Part of a small language model's weights.
Size: width 256, 4 heads of 64.
Each number is 128 + 32 x the weight over its row's rms, rounded and kept within 0 to 255. Layers, rows and columns count from 0. The size above them is the row's rms in percent of the matrix's.

# layer 3 attention key, 256x256, rms 0.0385, rows 95-127, columns 128-191
size [112 100 109 120 106  97 102 101 136  99 106  97  94 107  92 112  99  96 104 100 103 107 113 118 109 116  98  96 122  99 121 102 101]
[[136 159 115 120 125 142 109 146 124 133 129 116 105 174 127 134 195 126 119 130 130  23 116 151 124 136  90  85 208 103 141 122 172 104 146 107 124 101 111 181 145 156 192 148 123 133 150 156 113 170 149 133 118 165 144 116 136  69 159 123 111 112  66 117]
 [128 115 140 162 108 116 116 190 137 112  79 145  71 115 132 154 106 147 106 126  90 101 233 113 167 132 158  88  50 145 139 135  84 160 125 125 112 131 118 155 101  96  69 117 134 100  83 104 127 132  61  68 145 152 125 149  59 148 126 131 135 101 163 102]
 [114 162 152 119 159 119 106  94  97 126 117 172 159 128 121 122  90 147 139 101 169 238 158 116 152 149 100 187  78 161 113 135  72 124 124 131 142 100 153  79 130 116  79 109  99 147  95 136 102  93 105 122 133  99 106 133 142 176  97 134 156 187 113 138]
 [123  99  93 151  82 128 168 113 132 115 200 138 101  65 131 124 132  80 157 105  90 164 147  80 116 159 117 102  87 151 187 125 142  91 128 131 131 193 114  59 108 126 129 135  87 130 142 136 132  98 126 105 138 143 155 122 114 146 146 151  94 194 158 122]
 [108 180 102 123 108 151  99 148 149 116  92 159  92 133 150 117 161 130 105 173  67  93 150 121 185 119 132 110  97 185 140 119 116  97 178 120 103 114 129 124 132 112 152 114 119  98 137 132 107 145  48  93 109 206 156 109  93 137 155  88 113 106 105 117]
 [116 129 133 140 113 110 159 170 152 122 127 133 121  81 114 128 119 138 137 125 109 112 234 112 116 167 166  93 139 113 157 148 128 126 130 165 140 142 149 133 181 126 129 163 100 123 146 133 114  88  84 129 142 142 174 140  70 174 117  95 108 151 196  78]
 [115 135 134 162 106 105 140 131 125 138 137 107 139  50 170 128 161 125 140 170  66  83 228 146 189 115 135 105 165  99 144 130 148 147 136 160 147 139 136 153  81 124 132 145  83 117 145 155 169 129  82 100 121 133 167 106  97 111 140 144 144 111 150  94]
 [134 112 113 170  98 139 134 131 140 107 176 103 114 139 110 142 145 102  79 163  79  89 184  84 140  90 114  96  97  84 111  66 141 206 120 127 101 148 123 178 138 124 148 157 178 148 110 126 155 161 173 137 118 138 148 154  90 107 145 174 122 118 143 111]
 [136 132 111 106 147  51 157 130  88 143 142 128 193  94 102 110  97 120 181 110 147 194 139 144 132 171 133 152 175  93 115 194 109 133 103 161 155 134 125 116  83 108  89 141 101 131 149 164 140 125 126 110 121 118 122  91 133 179 117 124 151 150 138 138]
 [121 125 128 145 106 136 129 166 140  84 140 171 165 172  95 150  81 149 125 127  93 147 109 123 119  45 120 136  40 156 131 135 164 185 137 109 140 163 119  97  93 123 154 131 136 136  28 152  99  95 100 102 122 157 119 124  87 142 126 120  81 133 140 114]
 [153 124 127  89 131  95 110 130 111 110 139 110 139 103 102 141  85 130 120 121 123 166  40 125 141 174 166 104 207 144 121 183 122 107 111 154 142 130 167  66  95  89  84  90  96 154 192 129 141  89 109 102 153 152 139 140 150 148 132 115 154 146 139 101]
 [134 142 122 113 165 132 198 124 117 110 144 101 112 108 161 116 105 143 121 135 106 186 191  93 153 105 154 158  45 122 151 103 129 130 114 147 183 160 117 152 114 148 106 153 130 133  89 149 164 131  75 178 108  99 132 111 134 127 104  99 129 154 171 153]
 [117 113 123  81 122  96 107 104 125 191 147 139 160 133 106 117 119 147 144  90 164 189  37 111  92 111  98 162 190 142 148 166 160  56 112 113 141 115 122  94 114 141 151 108 137 135 176 149 124 117 170 158 166 133 128 152 177 122 140 143 128 191 141 138]
 [134 112  87 110 105 119 167 126 139 104 155 144 109  85 114 103 147 140 129 161 108 153  66 128 109 139 149 148 183 167 140 156 148  47 132 115 139 120 104  50 118  89 178 107 147 113 192 130 110  90 105 151 150 164 155 130 199 144 134 116  73 166 121 121]
 [124 121 166 102 154 144 133  69 112 144 129 121 164 155 104 126 141 132 146  96 153 157  34 144 128 128 114 187 148  98  99 135 143 103 132 114 116 118 141  85 109 140 141 122 173 181 164 131 141 157 138 154 114  88  81 132 177 117 116 164 132 151 141 136]
 [105 135 113  73  86  58 147  81  96 193 176 124 173 140  88  94 102 138 139  75  94 213 164  85 120 176  98 154 145  58 141 136 142  67 123 150  92 134  82  76  89  86 124  60 112 132 196 161 141  87 151 151 173 125 143 127 168 124 156 139 102 123 101 135]
 [130 108 125 128 113 168  92 108 171 164 110 135 178 141 114 119  72 136 143 126 135 152  32  91 103 128 138 164 126 170 151 137 129  79 154  95  91 142 118  67 111 127 153  97 195 159 108 131 126 118 108 125 149 126 111 126 181 135 136 143 125 178 111 124]
 [140 120 136 157 114 147 171 168 143  99 145 114 143 132 164 113  92 140  95 151  77  89 206 120 141  83 167 107  60 126 126 103 147 162 120 122 135 144 129 162 172 128 136 187 151 154  66 142 141 125 113 194 110 124 144 140  59 127 104 113 101 123 186 134]
 [139 132 120  93  86 112 129 148 135 113 159  83  95 111 138 116 153 101 118 142  80  87 179 114 118 105 141  78 191 124 162 142 145 101 138 144 132 122 105 136 143 108 111 119 128 109 177 106 165 114 115 167 144 172 147 146 115 110 156  88 108 126 130 119]
 [124 141 115 101 159 134  91 104 106 139 124 148 170 132 123  99 134 117 134 102 173 146  17 134  87 167  97 174 164 144 130 155  97  80 131 116 121 104 136  87 146 123 119 111 129 148 161 106 114 141 158 116 145  77 106 131 204 152 153 141 155 143 116 154]
 [135 112 147 102 125 110  89  91 127 134 141 102 167 140  84 120 120 142 110  82 156  98  25 156  79 163 121 113 219 139 153 151 130 108 146 110 102 124 148 113 161 144 104 105 127 137 179 104 165  97 122 120 165 102 138 156 171 106 145 121 145 103 128 108]
 [130 126 123 151 153 136 160 122 157 106 141 156 128 169 160 114 148 135 121 100 190 137 113 119  78  85 114 139  84 136 173 110 111  80 126  92 137 118 102  89 166 145 189 112 152 117  58 107  80 139 170 178 129 106 128 124 135 137 129 103 129 147 132 129]
 [113  92 144 159 113 100 112 126 112 134  94 183 102 177 149 128 108 139 127 148 131 178 177  90 142 105 114 135  39 139 105 137 100 124 101 125 124 115 119 121 103 125  95 128 142  97  67 134 103 129 121 130 117 117 105 137  92 138 111 148 145 139 101 132]
 [148 133 145 126 128 141 129 158 146 110 111  58 133  75  97 120 110 105 164 175 150 106 131 176 110 153 144 157 127 118 124 114 176 174 131 161 160 130 153 121 131 147 125 179  88 141 131 124 164 102 104 112 149 113 119  80  99 138  92 112 161 158 157 157]
 [135 134 131 119  95 182 111  96 126 129 117 111 114 140  95 128 133 136 105 133 172 101  52 158 100 143 129 142 170 143 139 157 185  89 139 110 101 106 112 101 166 162 183  93 134 123 181 108 126 120 177 137 166 117 134 130 183  94 114 116 109 140 116 136]
 [140 107 129 169 121 155 121  90 125 106 109 153  46 115  96 153 168 113  89  87 148 180  32 109 117  99  86 166  87 122 130 165 132 155 115  75 115 136 126 121 152 168 148  91 169 158 109  59 106 177 184 107 126 105 103 113 170 143 126 137 142 133 101 114]
 [122 106 137 191  95 111 114 160 162 141 118 145  65 121 167 135 134 165 127 167  81  61 237 158 157  91 164  82 109  95 134  76 114 170 153 126 124 139 101 161  92 104 114 151 118  97  88 143  91 124  96 104 110 183 139 148  69 113 122 155 115 100 123 139]
 [131 160 132  81 114 142 143  84 113 123 147  85 165 130 132 110 133 111 152  75 161 115  56 136 107 185 117 149 226 126 137 129 164 119 131 148 151 114 145 126 132 168 134 141 147 163 194 157 138 148 138 162 132  57 120 120 183  96 125 118 148 182 133 131]
 [122 158 106  73 135 123 110  92 180 153 132  88 203 163 106 119 103 114 107 133 107  57 119 148 130 140 110 134 161 176 159  85 126 148 171 134 137 173 166 146 142 134 119  91 122 143 137 160 138 124  51  85 123 122 137 127 101  96 183 108 102 105 145  98]
 [102 155 127 121 158 134 138  92 108 160 131 152 161 159 145 122 120 135 130 110 170 176  54 125 128 131  93 184  83 156 128 115 101 123 121 103 106 113 115 107 127 148 150  97 156 127 109 127  81 142 136 149 129 115  98 122 160 122 127 124 125 153  90 176]
 [142 140 117 113 132 160 149 182 165 155  75  98 125 174 179 109 109 144 115 166  74  91 208 132 175 152 174 126  80 167 124  49 110 147 142 165 133 136 143 134 189 117 141 165 105  89 107 129 129 117  97 151 117 111 118 119  99 126 156  88 139 115 170 194]
 [129 112 154 119 113  77 127 149 105  94 140 168 131 143 127 126 127 136 116 102 170 227  65  88  97  84  94 109 105 139 136 180 107  86 111 126 158 136  82 100  86 138 142 116 135 157 132 128 106 136 192 150 153 122  95 129 157 121 111 114 123 183  94 122]
 [135 115 128 146 108 109 119 169 139 118 139  99  92  86 112 144 160 122 105 136  69  59 148 135 110 135 150  39 166 116 115 128 161 162 155 120 108 142 108 191 121 130 120 161 132 113 141 111 136 164 120 118 150 154 166 166  80  98 139 127 152  73 111 108]]
# layer 3 attention query, 256x256, rms 0.0442, rows 96-127, columns 128-191
size [116 119 117 105 101 117  95 119  98 112  96 113 107 100  98 113  89 109 110 116 107 137 118 126 119 100  99 108 117 118 100 133]
[[ 58 159 149 118 162 201 146 160 148  93 120 127 140 172 164 116 117 110 117 163 134 146 130 135 163 135 151 188 109 117 179 119  91 133 165 192 103 140 133 151 207  72 110  84  86 125 100 143 151 168  81 200 116 162  97 109 103 153 137 120  86 112 118 146]
 [124 165 170 156 119 117 143  13 132  97  95  85 134 113 118 152 126 145 150 123 153 129  94 108 128 128 125 141 138 126 120 186 125 146 151 166 168 158 163 128 139 101 140 147 113 161 134 120 121 142 140 153 119 143 102  67 148 102 118 148 133 155 128 139]
 [180 112 119 133 118  51  87 142  97 147  83 224 145 121 131 124 119 166 131 181 142 147 177 169 160 100 160 116 129 164  89 131 107 128 144 145 101  70 134 151 134 131  80 118 145  86 126 168  98 118 152 101  63 119 127 179  78 139 153 104 136 105 117 177]
 [ 60  81  90 124  99 144 147 155 119 154 188 145 156 154 137  52 118 148  76 119 109 156 135 126 103 111 152 143 112 110 158 103 121 118 119  93 116 163 117 167  78 128 144 134 155 167 119 113 167 175 172 167 172 114 126 113 117 116 130 167  97 107 141 125]
 [116 115 154 140 117  97  86 117  83  95  79 135 137 130 167 103 108  93 133 121  76 188 151  97 177  66 174 131  80 205 163 175 142 141 162 130 109 124 138 108 110 122  57  77 131 116 143 167 116 112 127 143 117 167 112 118 109 137 169 145 148 148 112 108]
 [112 134 128 145 125  74 147 156 135 125 134 168 139 174 135 149 120 136 110  84 163 127 174  77 118 163 104 146  71 168 131  69  88 155 125 141 106  92 174 164 103 113  93 158  88  86  86 156 104 176 147 117  77  74 124 156  76 164 164 114 211  87 144 137]
 [113 149 150  67 171 176 132 192  89 116 114 129 108 168 187 157 140 122 138 162 123 120 121 120 141 122 115 157 117 182 134  94 146 114 164  94  71  97  80 133 160 176 149 107 129 106  77 121 110  95 125  81  69 137 122 138 131 197 122  69 139 114 147 162]
 [161 134 173 164 107  65 100  38 109  94 120 151  97  64 127 158 113 111 147  55 141 130  97 142 112 179 111 138 118 178 113 158 125 147  98 150 119 129 155 134 131 129  92 152  79 123  98 156  96 116 114 121 137 103 132 134 112 126 164 124 151 174 128 109]
 [175 137 126  85 140 131 185 214 137 105 197 142 127 179 117 108  59  81 111 145 138 136  97 143 160 223 127 138 180 139 110 124  56 121 131 137  71 122 186 134 148 137 114  96 144 106 126 113 131 132 176 101  87  87 105 142 120 158 104  56  87 123 150  80]
 [160 134 207 166 117 134  93 110 130 133 128 122 107  66 108 119 137 125 169  96  80 107 146 140 148 160 170  90 133 187 145 231 130 142 117 162 140  71 109 114 144  82 105 135  41 127 167 147  98  68 118 118 114 140 154 100 115  88 129  96 100 147 119  99]
 [142 131 149 141 108  77  68  99 147 169 112 119 160 148  81 160 124 136  79  72 134 107 120  54 130 151 101 149 125 147  66  91 148 146 136 104  93 105 197 135  94 134 127 124 129 111 119 169  89 145 147 108 150 125 126 120 116 142 118 148 214 108 113 113]
 [207  85 151  74 111  72  83 157 106  93  69 120 121  78 110 118 148 153 135 155 133 102 159 145 160 133 145  56 171 149 101 174 166  79  99 137 183  90 131  39 129 117 126 101  98 121 193 113  85  39 140  79 144 164 153 138 119  47 147 117  83 133 154 116]
 [142  46 119 177  77  96  81 159 128 153  89 197 110 102  81 112 146 139 116 113 119 166 181 121 139  90 148  83 108 188 132 196 127 149 112  84 119 106 148  76  87  79  70 132 124 170 152 150 134 100 172 139 114 158 132 144 112  86 147 140  90 147 106 125]
 [167 155 109 121 128 126 148 154  94  82 107  97  88  81  95  84 164 154 105 145 177  32 109 126  93 158 110  56 173 131 112 160 144 107 135 123 147 101 134 118  71 107 138 157 129 188 132 151 124 103 174  91 141 147 127 143 162  95 105 155 149 140 113 154]
 [144  89 152 217  84 140 122  86 107 103 104 188 111 113  73 119 142 118 127 188 144 122 136 109  81 106 111 117 117 161  90 141 124 111 118 136 105  99 131  96 154 106 163 121 100 129 148 115  94 119 162 137 135 158  85  97 131 101 115 185 123 179  92 142]
 [176 125 120  81 162 127 110 181 108 104 173 137 140  99  89  91 141 140  41 185 127 119 137 163 142 109 137  97 163 111 151 140 144  87 107 113 139  76 151  81 145 136 117  92  63 159 166 113 153 114 156  96 119 140 140 115 126  78 117 112  96  91 124 165]
 [168 146 123  88 139 109 116 167 123 153 122 105 151 180 108 130 100 141 119  92 114 155 137 105 167 123 139 125 163 119 134 105 138 108 164  86  42 139 161 115  88 175  89  58 142  91 132 138 143 106 183 103  96  96 170 174 166 164 124  80 149  86 147 111]
 [138  91 100 198  91 120 135 129 130 156 129 175 101 100 134 122 140 107  90 136  72 166 206  83 137  90 161 119  72 122  65 128  97 135 136 150 114 142 121 120  80 105 104 106 186 115 124 106  91 113 140 135 142 150 109 127 124 104 139 159 119 128 150 116]
 [188 119 159 147  90 107 126  96 141  78  78  98 123 100 117 114 160 139 146 162 136  88  99 149 107 115 165  77 178  78  87 141 163 136  97 148 198  95 115 116 178 123 178 167 119 135 188  96 137 131  96 121 195 131 119 138 108  65 110 160 106 130 160 179]
 [189 170 164 107 130 128 124 154 141  94 165 100 108  60 176 127 134 128 140 154  81  79 154 152 138 117 209  45 156 102 106 176 146 135 141 188 187  83  60 131 163 101 136 124  97  93 208 116 101 129  94  80 121 179 160  90  92  76 139 102  81 101 154 100]
 [162 109  60 125  83  64  92 124 105 227 123 160 160 152  88 137 143 132 103 148  91 167  95 110 155 136  58 125 167 106 112  98 140 134 148  78 114 122 113  85  78 137 112 127 182 114 158 149 145 138 160  84 100 141 142 127 141 112 149 120  84 146 106  88]
 [ 91 141 151 149 163 185 116  95 147 116 162 115 175 182 115 157 140 128 103 160 223 164 118 150 146 125 129 186 139 140 114 105 103 106 148 148 130 159 142  99 231 132 134 127 128 100 106  86 129 133 113 176 146 138  59 140 146 150 126 135  65 126 114 178]
 [151 153 159 161 133  82 127  83 158 109 118  96 135 111 185 153  93 112 179 104 119 127 136 165 168 106 155 102 123 152 142 164 133 200  95 140 140 124 170 146 113 115  70 131  96 135 139 153 111 120  79 136  84 112 134 157 114 142 140  96 182  91 158 109]
 [144  94 127 152 117 125 138 178 143 162 128 135  85  99 143 126 130 121 181 168  88 129 157 134 149  61 203  62 133  92 114 133 147 140 119 100 153 117  55 135  99  96 145 139 157 139 170 121 135 115 126 124 126 207 141 139 136  98 108 156  48 125 106 102]
 [119 132 116  93  90 129 136 158 181 188  62 147 126 121 145 111 141 150 167 142 102 109  91 126 112 135  91 114 149 162 113 127 109 137 141 116 106 112  59 171 185 132 190 123 188 142 100 122  70 112  99 164 114 132 101 165 151 124  85 115  67 188 151 166]
 [ 81 171  96  83 181 197 165 209 108 156 136 135 142 198 146 102 102  73 109 162 142 152 165 135 136 162 116 171  97  81 189  85  73 106 115 120  99 156 128 142 130 145 134 106 107 104 125 135 195 161 115 133  99  78 120 138 124 172 136 115 123  68  97  90]
 [200 122 175  96 128  41 108  96 103 108 105  94 121  68 120 156 148 145 127  99  92  83 135 104 108 122 130  63 153 158 120 141 181 133  99 125 144 101 143 134 107 155 119 143 141 107 105 161 124  78 119  53 142 157 145 138 100 124 170 114 192 107 167 134]
 [132 127 161 116 160 155 182 155  85  95 216  71 117 146 165  73  80 105  79 155 111 121 127 145 130 122 194 111 156  91 134  86 163 115  92 155 109 128 165 155  73 137 144 114 111  97 150 140 177 150 158 116 122 107 159 139 115 133  75 133 176  47 170 150]
 [114  97  90  79 142 150 105 161 130 149 151 125 126 150  56 101 145 161 101 154 158 104  83 132 109 150  70 140 174  88 162 127 135  58 123  93 197 122 105  99 161 148 196 143 122 148 184  88 187 143 152 102 154 108 146 132 174  90 121 147 110 122 117 141]
 [107 158 158 135 216 132 100 109 123 101 152  45 199 188 124 135 128 118  98 157 125 128 139 133 130  79 174 154 120 103 148 149 143 133 122  79 135 166 178  92 138 184  90 113 108  98 116  92 183 165  90 105 188 128 149 100 115 180  87 164 142  37 152 101]
 [143  98 123 124  99 117 134 121 128 104  61 145  72 108 127 151 112 123 181 172 160 151 126 168 131 135 143 114 125 135 136 176 122 125 129 148 148 147 136 109 187 112  89 125 186 132 138 118  77  54 137 144 154 154 102 154 144  78 120 175  30 197 132 122]
 [100 150 127 113 111 145 158 152 109 124 105 128  87 111 208 110 113  71 179 143  75 120 176 127 132 116 141 127 105  86 141  92  70 176 104 175  88 125  86 165 181 148 162  98 141  80 105 110  99 138  74 136 112 123 137 123  95 150 137 108  83 109 145  96]]
# layer 3 attention value, 256x256, rms 0.0273, rows 64-83, columns 128-191
size [102  91  93  94  91  94  91  99  93 101  97  94  94  89 101  90  92 106  89  87]
[[143 113  80 119 137 131 135 150  59  66 135 137  97 112  76 106 121 198  67 136  67 115 149 128 127 152 139 134  95 159 102 149 144 113 126 116 124  93 140 154 154 155 160 113 147 133 142 125 152 198  90  54 105 121 129  81 105  74  97  85 168 168 216  50]
 [147 172  95 129 104 139 155 143 173 152  78 134 113 157 145 155 138  57 142 117 102 163 108 129 159  99 170 100 136 130 170 111  83  97 125 160 199 119 129 151 173 131 123 118 176  51 130  47 194 117 136  96 160 228  76 173 132 125 135  89 152 154 113 163]
 [151  93   0  73 155 198 131  96 155 182 154 129  83 138 118  95 101 189 171 137 137  69 149  95  87 149 106 133 113 162 157 112 124 135 130 151 159 115 166  89 129 158 138 154 130 139 143 167 139 110 113 107 132 131 141 135  96 115 118 148 160 121 163 120]
 [111 168  59 136 127 172 131 147 167 155 124 144  85 126  91 109 106 142 141  76 117 127 136 130  89 163 155 154 123 129 102  96 136 124  93 138 184  81 174  75 113 153 130 119 120 119 142 151  91 119 127 195 133 108  73 142 132 132 161 116 177 140 122 140]
 [112 174 154  97 167 170  99  96 111 108 156 117 163 113 148 121 130  88 100 119 126 136 128 112 154 108 129 149 124 166 115 121 132 144 157 115 129 171 168 129  99 122  97 122  94 109 120 105 229 113 136 141 128 138 154 148 157 120  59 118  83  86  63 115]
 [138 107 134 117 191 114 169  94 106 149 126 156 128 109  51 199 151 141 138 146 117 134 122 133 158 162 119  87  82  34 114 175 140 125 125  94 103 171  91  84 148 112 123 132  58 116 154 142 182 100 158  91 100 180 140  64 133 118  70  95 154 160 131 200]
 [ 82 138  83 122 161 178 134 151 152 117 169 102 112 105 123 109  82  58 179 173 170 126 132 103 130 166 123 116 132  52 179  86 138 135 100 166 179 167 197  73 161 179 171 160  76 153 116 147 126 168 117 151 128 163 160 122 131 154 118 155 179 108 114 144]
 [124 167 189 106 131 128 135 172  93 139 166 129  93 160 132 115 140 132  77  99 184 103 148 114 142 162 144 162 120  57 161 148 148 125 103 102 134 158 134 126 167 105 139  96  37 127 111 110 174 157 171  90 153 173  96 140 163 129 167  99  94 124 124  66]
 [168  72  83 139 114 121  94 121 136 160  57 140 111 118 131  89 111 174  69 165 167 126 126 149 124 130 116 116 118 153 110 162 130 163 146 125  95 105 120 153 103 156 132  94 118 159 120 165  94 110  21 146 117  69  77 192 113 123 157 193  53 129 174 109]
 [138 202 182 127 127 132 101  89 125  78 136 120 158 135 100 171 143 129 142 141 140 139 124  91 110  88 193 125 129 101 158 170 138  87  86  93 108 162 102 134  79 152 143  87 135 160 100  84 130 111 141 104 171 151 151 187 168 150  68 153 114  57  63  89]
 [134 151 102 121 146 128 206 164 108  48 134  91 129 120 168  98 119  42  88  79 140 124 146 150 113 117 120 101 137  90 134 173 131 109  73 178 160 157 163 117 137 103 195  75  93 158 108 124 142 114 155 130 137 106 144 120  95 132  41 174 101 183 159 104]
 [166 129 113 121 140 146  82 193 104 136  98 131 150  75  78  81 132 126  66 113 105 150 133 184  81 127 144 124 127 211 132 145 126 107 130 100 153  75 104 157 147 128 202 135 119 135 118 160 133 122  89 141  82  95 134 172 111 107 139 156  79 197 173  89]
 [ 91 156 234 139  66 106 143 132 193 160 124  91 129  97 154 138  99  88  31 123 116 143 124 115 107 100 136 135 137  81 189 153 147 125 116 141 149 137 100 112 131 137 177  71 130  72 103 115 141 129 159 151 163  77  92 126 154 151 125 120 150 140  63 139]
 [ 95 163 137  92  66  63  87 162 155 141  93 121 159  90 167 144 117  74 162 161 119 157 121 102 184 101 106 131 124 186 146  93 155 181 138 124 128 116 176 183  62 162 143 158 139 130 107  87 175 162 132 117 155 129 126 170  88 118 153  90 158  42 134  88]
 [127 138 166 130  70 135 104  48 199 150 135 101 144 115 120 175 135  90 132 172 135 133 119 113 118  99 178 115 141  91 154 152 165  97 151 123 122 157  84 105  66 133 144 153 169 118 134 139 218 129 122 139 166 196 101 151 162 156  88 140  88 103  36 173]
 [ 68 140  72 113 159 142 161 168 122 140 174 105 138 151 111  62  99 121  56  79 140 144 109 129 136 136 108 187 136 123 155  71 152 145 150 204 137 142 109 103  98 135 150 176 109 110 106  92 160 144 124  99 157 135 158 164 146 145 145 166 165 164 113  96]
 [107  91 190 121  55 159 132 134 103 139 113 119 121  95 112 150 143 126 178 109 125 151 105 170 146 132 122 137 109  83 147 110 158  98 162 138 168 131 153 102 116  74 158 154 128 128 112 149 172  65 123 161 118 126 134  98 183 121 151  94  97  94  95 146]
 [115  57 160 165 131 130 104  80 147 111  68 157 124 102 104 166 140 212 154 150 143 132 131 151  86 121 174  79 127 183 127 184 133 105 101  92  96  91  92 123 151  92  66 156 138 135 105 100  16  49 139 141  75 103 110  89 128 106 134  83 145 170 100 222]
 [ 75 138 125 100 141 152 114 150  88 109 158 124 148 146  98  50 153 126  98 124 136 166 129 134  87 108 123 126 133 131  78 163 151 124 174 106  95 183 146 116 123 162 126 120 116  90 128 137 143  54 148 156 124 107 148 146 144 132 165  95  63 135 127  79]
 [ 91  87  77 155 147 147 122 134 131 163 168  86 123  48  77 149 119  65 176 145 112 126 125 103 117 103 170  96 132 111 143 104 134 117 168 138 131 106 112 105 110 133 149 140 143 179 113 129  91  71  72 112 113 148  96 157 152 110 160 134  61  93 134 177]]
# layer 3 attention output (transposed), 256x256, rms 0.0417, rows 64-83, columns 128-191
size [102  84  92  94  89  88  91  97  90 100  92  89  89  85 102  85  96 112  93  87]
[[ 70 101 117  93  74 128 121 115 150 143 113 114 171 132 150 145 111 136 221 186 185 159 144 186  83  95 158 110 150  98 161 132  94 124 137 163 180 140 116 119 177 150  96  83 124 137 126 101 150 112  99 159 119 136 131 150 122 186 136 122 127 101 131 146]
 [138  88 133 143 100 146 167  39 133 163 159 133 184 203  96 118 139 139 117 128 122  82 170 119  90 158 135 156 116 137 107 146 133 110 143  74 102  78  77 110  36 115  89 131  57 167 158 163  98 136 186 143 135  85 130 172 107 161 162 110  39 134 100 107]
 [125 129 199  44 128 111 105  98  96  45 132 136 203 132 131 165 100 135 143 139 174 205 161 110 163 116 152 137 168  58 148 105 146  70 103 191 145 137 116  87 130  69  75 120  95 148 157 132 138  99 142  98 123 186 123 106 147 132 183  82 160 141 100 112]
 [137 128 186  90 207 103 118  90  97 102 179  74 160 117 129 176  94 106  95  83 161  98 116  99 155 143 139 139 140 104 127 132 156 121 178 107  63 128  74 168 118 119 174 136  68  85 143 141 102  87 132  74 118  82 137 143 150  65  82 110  62 133 143 100]
 [ 90 108  88 191  79  74 134 173 123 159  93 175  84  98  77  95 168 161 182 129 162 137  83 131 131 102  99  99 149 150 113  95 105 115  98  84 154  96 114 132 124 174 118 141 156 127 120 116 157 143  99 138  97 128 112 140 110 153 161 138 136 144 113 183]
 [121  63  86  88 112 137 108 169 134 102 160  74 134 150 186 110 130 110 172 154 119 111 111 116  92 100 159 115 119 128 136 100 115 108  99 201 199 119 194 108 172 156 144 148 119 183 107 160 119 183 109 158 121 118 149  80  87 207 154 168 123 119  98 111]
 [164  99 110 160 175 113 191  59  96  97 166 168 161 204 149 144 150 126  54 103 102 158 167  78 102 119 176 194  81 133  81 157 124  90 107 110  74 126  84 113 129  59 143 154 131 169 102 127  58 115 182  79 167  65 144  99 130 184 115 152  92 172 116  95]
 [147 142  76 178 111 114 183 156 171 136 120 128 135  85 109 189 138 107 161  85 127 177  57 139 117 140 153 122 138 119 109 158 115 146 169 114 137 133 118 131 106 127 113 111 221 147 134 171  58 113  93 135 142  89  94  76 169 146  72 118 119 186 125 127]
 [ 82 190 190 102 128 158  43 143 118 119 169 128 178 114  76 125  84 105 143 104 136 112 111 129 139 126 139 148 120 152 112 136 137  75 112 153 157 118 142 147 157 159 132 122 173  67 110  82 139 153 114 104 116 164 123 122 109 101  63  84 190  49 145 129]
 [170 105  93 199  79 140 106 152 147 143 136 163  67 116 144 130 141 132 139  79 111 151  93 117 103 142  73 110 115 176 141 106  42 161  90 140 177 167 124 124 166 161 119 111 146 118 132 106 156 124 126  90  80 114 116  73 127 154 138 139 112 129 136 126]
 [123 120 144 148  93 123 142 129  90 133 105 124 123 106 139 132 114 151  96 158  74 152  69 146 113 118 167 109 192  96 121 113 124 121 109 144 107 173  94 158 192  95  39 125 185 137 140 111 108 173  99 183 139 168 113 125 142 198 182 105 164 122 140 137]
 [ 90 165 148 169  99 109  97 131 126 142  99  38 143  92 172 153  72 144 152 108 130 120 107 155 129 147 128 115 113 135 123 157 127 155 169 144 113 134 106 152 146 140  76 108 152  78 121 105 137 130 106 111 170 166  50  82 123 129 101  94 201 116 132 135]
 [158  47  58 163 130 142 156 136 154 131 130 205 105 112 130 112 196 137 208  94  72  98  66 130 132  93 172 135 149 145 113 134  85 146 127  94 121 161  87 129 141 135 119 124 148 166 105 158  82 114 170 137 106 127 143 138 161 142 111 115  52 150 102  82]
 [135 158 109 123 156 127 116  96 148 162 118 148 132 120  72 142 137 179 150 102 142 156 198 115 125 164  87 131 128 160 157 178  91 110 155  89 105 136 104  84  72  86  97 176 106 129 123 123 130  81 149 163 138  45 150 129 129  88 118 158  97 135 162 133]
 [164  82 156 164 147  85 113 148 110 122 147 179 156 202 134 100 178 127 129 108 111 105  74  96  96 120 124 171 110 167 103  88 106 120  61 145 132 125 143 100 132 150 140 123 101 145  53 128 107 118 180  53 108 123 166 114 140 152 170 101 122 121  75  64]
 [129 173 118 107 126 118 174 126 115 123 138 180  89 118 128 150 102 118 154  89 115 208  59  88  77 164 162 160 115 128 122 158  94  97  97  73 148 145  92 138 127 126  73  65 123 142  94 153 105 118 142 125 127 102  91 115 161 173  90 125 120 157  86 107]
 [102 191 102 153 174 102 152 100 104 129 115 147 109 213 125 113 144 110 115 199 169 104 123 137 150  82 112 181 116 129  73 107 134 128 125 105  97  95 143 136  94 134 142 138 150 130 113 150  74 173 100 162 125  89  85 194  94  96  79 121 159 131 135 176]
 [101 126 123  90 112 155  95 163 136 124 190  94 211 182 152  94 137  69  76 125 133  63 128 129 155 134 112 173 122  99 143  89 115 163 113 148 124 143 149 165 156 167 164  69 135  86 158 106 204 215 109 120 118 152 130 162 104  72 134 117  98  57 150 104]
 [118 161 102 195  95  69 170 109 111 144 142 152 106 163 138 169  98 105 196 129 150 150 143 139 169 150 136 177 133 161 111 122 107 155 141 134 128  97 107 123 128 148 120  57 150 149  99 146  98 175  83 111 134 121  97 141 125 143  76 122 148 161 149 159]
 [139 178 153 137 145 106 123 150  90  94 168 186 136 237 142 153 132 126 101 145 168 130 128 138 111 140  70 183 116 136  87 111 122 104 100 151 121 148 126 129 137 114  99  91 123 133  83 102 130 147 123  92 126 137  95 126  70 122  59 122 124 120  95  97]]